From a checkpoint of a small transformer trained on Wikipedia.
Training: 438M tokens, 6685 steps.
Each number is 500 + 50 x the weight over its row's rms, rounded and kept within 0 to 999. Layers, rows and columns count from 0. Numbers have three digits each. The size before them is the row's rms in percent of the matrix's.

# q: layer 10 attention query, 320x320, rms 0.0432, rows 0-23,32-55,64-86,96-118,128-150, columns 40-79
# k: layer 10 attention key, 64x320, rms 0.0397, rows 0-22, columns 40-79
q0 062:453532435507527631465549461460523576443491585465463533585532496556488524497414519508507533501483490510411419482544493538
q32 056:486481569495448538453538465462473485505582600521476431546541505406513484488468500442511537489490465582474630421575497428
q64 091:439539381463413496485535570559485471507453506501472469499500535597445484559428449400476530492476469475561456600450459546
q96 059:523403422541532487445492462475463534533498458510506444472447474512492520410528526497484570519495487492512486506543448461
q128 081:460534443535526536427430561496436438532406493535448558534536558613529513637516500371428538473444487475533370492439470532
k0 038:550474522544469454539528581473484467482578451406514483525521432540493587486517515525444582487547501504506440434525527451
q1 078:498487456480440554575513480554569524503447488565465554564495486534482523457380447478531430491536604529479443472476471501
q33 060:562570572569491456481509473481538579452543622481434509532491493499486482427522455512499540505479491560439504429531473489
q65 097:475543369472411445499484482537457439407468494523504503539505485561515521479481500453487415550532477446545458525416421518
q97 059:417519442549534398451524545495565471591558497572442522490517475467442526480487545443546501476505526464468473555494473565
q129 094:440501420527614542445419543562425377517425400592554437506471465593536485586437569508483528523440502463515414526558491515
k1 044:415484481450571481511522468500473565443490424531561551527492500530512509548497493510378513463519547409526539538591532499
q2 054:379468496451477497578394438478461446554519526502519542482494528507430461562500473589523496554408662487457495509553560462
q34 052:504469465443555459501455506493472438526521452466508572415559488591595425613569533501536477485513551476549531453614525533
q66 097:518485584466526565462551585476550560453486478461481467468490424460477530542439468517525478460472536592469469510442554574
q98 052:535502600529442481547535597539493491476488455432498596519524501550508528487465531479403531496523452484536510540404508502
q130 081:439567550471491517562501402448467466472540652394439551502561450445452613466487429515508469497554562514468493431521434520
k2 054:487500537495469539449527546526553441555476500476432461490603473459492438419464488472432550521430452593486504436444554494
q3 065:502504553430498516472492497563536433488474504460489552641480448493511524410394520408512484474488577472498386462580485546
q35 064:520593550477494437488480410499529539464579533490486430538551548456511525514471531357412536476517482578476529432509491398
q67 092:528442397535504347505491439536439454481472528533437415488486609577564528444517518430524519544544501462553442499516452397
q99 056:517518437524529451525510494465564473424522519532453455459451473544510420557562432527462412505496517434496474589430497491
q131 091:491448446553586506467564563547472352472449441476405465600429504580537458539463536491436496509435460441516459475554499497
k3 056:538515448552486548572471474470418528406527490606622515459459545511517550599574481527535467515505530400520532571527430430
q4 073:489518497582455496568468560497539485543496506499575444472522490486555511508552561481470599464548404464466559588397505433
q36 074:457497472470546470525460529575516535559472474571528471520503484479538533546411518511473537480528474466518475542317397473
q68 109:545516470512553597469463453544588464547541417605498478540496462490540398439492581549581536479492476555469575486480512477
q100 088:586476430559503542511539507497473485422551530655525466473444557507540476437495459496479456541512476503572464494542534591
q132 087:522469537589394453526492426526497528508525491598609489490525518496519451406471577478581562418509364579505525565463553473
k4 061:484508528480561476349486516460540497561515487400428505519509488469492430460492517507513471434448488582521563529458508495
q5 062:527515615406566519504546472578515520543502497476367585557471488489429502481527478514533472549446577585566438436664496538
q37 072:544547515495518513452537377438497507419526534457437483522533547518529513557506505489434505527504503477520485350534566534
q69 121:539500445495521386510510451560386488462440575555431494516462608528486540508517480466473489478560460440520485476402439474
q101 066:511455485462569504384449586491510441522468500378452539485511538453452514496501547452417544493446462458508507499566495410
q133 096:514547450429612497535526560496471365561484453453341424534476576532500516555492533464517492494469456453480416470541451504
k5 067:558473495504478475507511503507383505478411581610635496466433563527521547568497459485496488537504537427520496511603450469
q6 073:486526549426550537428484477490487528566437496429474587562437473511389472540542472408571448587426528484543480399557440441
q38 079:547498516411472524471595511519462510553494516405438551467508496559534489564581470436487447589528520455541462480591517486
q70 089:494544496465536461519490494549484515457428563501471539438430518488509546541547433459454515511481515410549430509471430479
q102 082:492494508479566488430490513517505501665408484367438502464544518518510512464529512499499407550402542466472448444653517587
q134 104:528484429426554576483584506492484434528443504421416448538471514547508568468588453485532417587444579429491466438545456493
k6 065:568410469452533447506599513483394495590473553604532557510474546487506554467472452490456445567494509463492459545556467480
q7 107:524472499410524509519623481495481507609478502460480530479452451576543473508562469388531438572477500455552518531536456397
q39 089:577480452421480500526612536493468539586498493437486521476423445527605546471556466415495438603475543457569462527536471497
q71 061:513505516439479525503474461452445580553428471512465535505434474494611644502567428500567475620502480563462493474435554499
q103 074:536530460504538488498520511564549555607465500474509507404399434527522517500572445395528408554436494472525525501576467463
q135 094:528528526443495485475582529423519538619441475429474491507437493521521510478571458397553425574520541438522478558558448520
k7 086:482381493418551507486620535526498481519532463469505517542529427510501458447523503479508475645495522432421458556516512515
q8 095:440435548498479433572486476540542627489585578553481448442557577462577525475490550512505517492561485502491582522524521456
q40 077:468515512494517475560497539597558635416584544549516432482459544425579565494487552533481582498545485511478618548484487485
q72 056:564495539528640560480441535526537526466614564497536513450490461446465445567455551574503565467489617548497544440602519482
q104 098:493513512515516428591460488596560655414558565598450428467508555462538539498536551537507494404559432531479605557469514492
q136 074:518470487469445442524507472593595643502528519558528497408526541398521466447499495469558483471532442519491582602567506537
k8 124:486628492631433494531399438513502508471500559547492457457497539516542523525488490532531538328498445543564533474529484474
q9 117:580539419523493521519539500426461380564464478479539477484478394573467423540519456462521526478502520427566468511421452460
q41 134:545523419522520560437499491460459382538449462472555488457431372474485466533472453516527559472518506440543528458417478475
q73 073:454465454472517460406528446420469488535489458496459510552504483478629579494493472581488452457496448494501479492442540502
q105 144:562540438525527533458491500507462347487496446511565535471448383550423442552475455470510549484505547469574513475448456457
q137 094:528522469509492526413551490430474403561441427427577535506438374545458457531477441447486537514503475510536553403441465406
k9 121:514610529521446593491479461503492501517531395560531517395540479534528518587469484561406520365556513507511512507513556522
q10 158:518502450521417492528415563421486498552493528464543458439623513552438464489518500417508607555476435406515517515456582488
q42 138:532513486520480530572434564412442567542511522457548438428624535577422446451499528416505564553477467442513512553479519517
q74 071:525510550503552487519522455588558503453525595446519489372548451475442428485536555474479599487421524483533554489561441480
q106 163:496521467577454522559431562413429493573503521448538443447622539570438476465534547421543542546475436447507472502446539501
q138 095:530569475537419497555457523390513522515495548483541451431645538493467485446512498412534577559488517421509514546503575478
k10 147:543550579517525514484551444499416463598618400471533545437553571555465435360520623511434471530506478535578476545430445538
q11 179:446494427425461462432406481554499517502497443520512592454446558547523567449532564574452497552465487508508587461552497481
q43 142:466490394419443440419418469552474523510465423493500605437443520539530564444540573558459495532463518494481579442570484486
q75 048:549458503503438489478529449463523549430500558409448511454582451489448452536501555467520578535475585471530500490512520517
q107 173:431487435439463443446419483593471521484473441521500608449433550565510562425526573571456491493475509510493600447557472486
q139 096:472507434416451503438442471506535508459502440460559600416484557518516482428519572543463526584454540509460581458569505492
k11 151:522444580549513453559452555489503546530526541472405464530535472484546557539499485572493500557462407435470532485487384495
q12 170:522466448414479534519502535414324456498473396527626530509405581547551503515503478480436398486532453513403434497449547538
q44 141:493462471451464518520443545415347445491459405571617503519414589537563550533471458504476396486551447538402429479426542517
q76 079:456510441481467487516491516479457476556436464630514485613449557516574578521510421515562410492552432571439473470472511501
q108 167:524477448433468525488502530396338458486485404503627511497408585530569536512487463504418407476517454498393415473446563516
q140 110:485500460464467510532448526432376440527470410588642508578453587565560527537516465505483378441530452573391421485403530516
k12 152:485630499404395590465540578518451541553389483453469553494456515482568586370500493580489495505468508429397468449512491500
q13 162:575494520480534523446599494510514467513457493537589450519535431457476534491509513495543557490546471489454440383539524439
q45 137:582470482479495511418593470519539477526478482464577470519558406437457527495529519494523546518549456474452468407556556440
q77 050:505500551463511524337569410531516464428552585431509556417606433536519488452489545545458525488421454441511545514461440547
q109 163:580479495467518527440614492499531448517469472539566432504553425447489530468488521476528549468538461492446434411529517440
q141 093:572494486442482508443588442521532523515392508468585505480516422487435567497535464511520539540516464493460549398556505475
k13 154:494573441437476427471509474549493435418451518492490492435473523523451599449456513425464514460532484490610524521503555492
q14 175:438526495448547437460465543483527409449507461430552521470499470516579597557503503514547445484352509537488532470580582502
q46 138:457512490449534452455481536475511409465530477416539535466515444491562606547513495497529441489326515509495545463575539518
q78 053:537503563462517520451517514470506536418574537396528505390586464452410485560513511451410541478464641440508516531518445514
q110 169:442522476432534428463478520488523401459490472445553532469501443515587594527498486495535432494348509520506547476574561505
q142 087:490502478437563491488451527472532444469531414409532512470519494502512515544519496504484455518368612510536581524616531542
k14 162:582553476519554564389479428482470526470502526459573629504524558474496565507543501429547502559582527478504477418480479528
q15 175:492478561496473462537484484478502467539450404534485368410566427495525474474577488507508471491404599469487466467522581534
q47 140:488473554517479492541460502472520467557440381592504362426544458490521520483541503550508469468431561463489469474489591520
q79 040:508469472497472446444499456514460483568494384498403517482446486505585570469460496448485494481548491522538480538444474496
q111 173:497473566490488471548485519477521477532439405531490365402567437510529473478585502522486467482409557457487472495520585549
q143 086:481506545508484436545455470474504440538448379595507396396513454505534521460567486470550465454398559454479464453473587487
k15 156:524477432523524583479518520444551434523472480462589525418563593464471529490464493539524431432532452475504400563573465485
q16 074:550495576477447483408588533520525596584510473410477425505445546474536496488582501496547573504507389523576576480503562564
q48 056:528505581472502558552472477457385526511441553474504562553597464424361543507492429397580405525457582608399497588522530516
q80 096:553463455501489395477478538479445402569560593553498523487496543510507461500581526586486519520555469456517466485547510408
q112 063:453422380567605451503425573419523418455556476522488493421486514552619498532485501558446627512488566416511503575479479457
q144 075:429485428496483470521428589563533530505524528472521427465504569549577401527630513539444465535543517430456479561506527443
k16 048:517505518492559478508502476486455599490544473603605567430480540532484432521513468531439459470547605432480499551601451504
q17 063:497567596458494490441524495526570510492489517416465418382496569516479472562574549465515526468527398532571562445431516542
q49 053:418464531470436577522548486470438564451366500525565619483532437456464561440466459439503511445481609568436498558544498548
q81 093:563485457555486384505532498529441414569556520526527486503434596494553454451585545522565523514581560442518530448557453398
q113 049:513537496462574451526484593508518485535554496545489474501481500429594552467432484560431411465512433418481474527551533489
q145 075:509458459567450534559492482490516526607553536516499499453483564476491406529510461546550575503531491505436503483517513464
k17 050:494497511552539483509469436475495525462489487608576516556426555544467538529496499524557495501553578479479488578494452467
q18 079:449507479489491561545515506509490444530514508528415541615520480461445523487422460469498413515475555527479414478447446533
q50 067:556532572534480450514500347558525538505558598493514431483517512527506461506477515535527532512505438578435492361506548453
q82 108:444551428503427506509450544487417497402483504488486470475541461552450522583476438426408485518451442465518422620375479551
q114 059:486524480502464456441570539394455561433506423502493417508479477485451500535580526457511566506548554375508484579501451451
q146 092:512507424507626474513462596448475400439488483579481443534471485536480479547499541478425463534413554460558436571431478491
k18 045:484484423462477506544488507521393552462501412516570499537536503526491553547535545573466467380511542441527500536552516533
q19 071:557467503537467457487546533512521515472488462451559369382456498510481453449505578480439519458552394436442508531471520533
q51 065:455492484413548477607442493552512525589411440638518496485502478530475508459466530468486549507491509560510440579447461538
q83 104:606490526519553544499431465548520457534564416620543461534489452557524472472533564552618503480484476560491557545585538401
q115 066:503552521514470521534551468543589565419561557603543476510468555536582480507505418548541490501563500515510519449448504526
q147 089:565473509589393472509549446584518577497560532615447469474527529514511485495488509468521527484527380496499570560450531522
k19 058:498500621483509538393567537494509465534511561417450475459545458475486420486437517421506484477397525578499552574594532509
q20 058:519496470587433429431542547487440475464580484521514438429496492492574549621539468524498489549514437487487543584554547516
q52 070:423488536462442514529489643525442505494445501434515552535551480514375479504524514543474517488526522468493519528454498554
q84 104:483536570468458577501517550404626536524514470460550550465514438418463488545498493518572536493444474553500628491485543551
q116 052:481497595514555599539431521522458538634452534397491561416472485529542433461430472468497515499517533598448453456515538589
q148 093:493477539512439502430472440444568626565494503480632520430532479524501497467503435530576443514554495522505614482570519555
k20 063:433500517467551493540436520475595463549531439428412563597603447450479437420513567495513579478491484612455500441401530448
q21 064:536500490512490438540483500441542519481484525533542482455499483484547444530523522477440578505489378472477482535331475564
q53 071:544437491534557526452505402538530519529548469606573502478465469457514514436451522492505578438489470498553532590439457485
q85 099:578492494557484535470482406557482434502539426635479416593481484565523430396490596541512496453480485599508548499469534445
q117 073:523541458522524522566489491576483470337589468653535479534470498458489539494470471503455511479581512521535489495423481400
q149 089:549537499580433478479461497503451482436528434668469440502480563507454479503447522445511552410481425542498446537409474549
k21 063:470518499518527485423480507477543543525510491423416465521505489472493361436435538457546450472451496594577517497473521515
q22 052:496454434469416502502500507479564521477523435455444509558570495534497444492475487486502503466416553540437440511497515620
q54 063:587521493426514481371534474507487460443535471530435481560482529510499476414533476440482507463461504530475422468570465519
q86 098:466471495530454449551534513477434426446492485480401545456495530522486543452478479445498489525530647479494393482407464530
q118 069:496558491505671525485436538534419433378511446535469504480509534480459605576505483575447620375566504430511515406452520424
q150 085:463568575519480514560480588466435341486523536609500522549531583552483533529500511484476495391448600485445346562417460494
k22 065:566518521564444469525402459473421570474423560548592482415417593559472576594475475517479491439527504508575504490483466484
q23 105:525519492414507538425539526475476466570460459416476583553450443554499476450546436377522450587387503477535428482554485503
q55 082:573545469471539549482565578350458417578467493402500555573500464576447535494601448362542480498433507456525445460582462536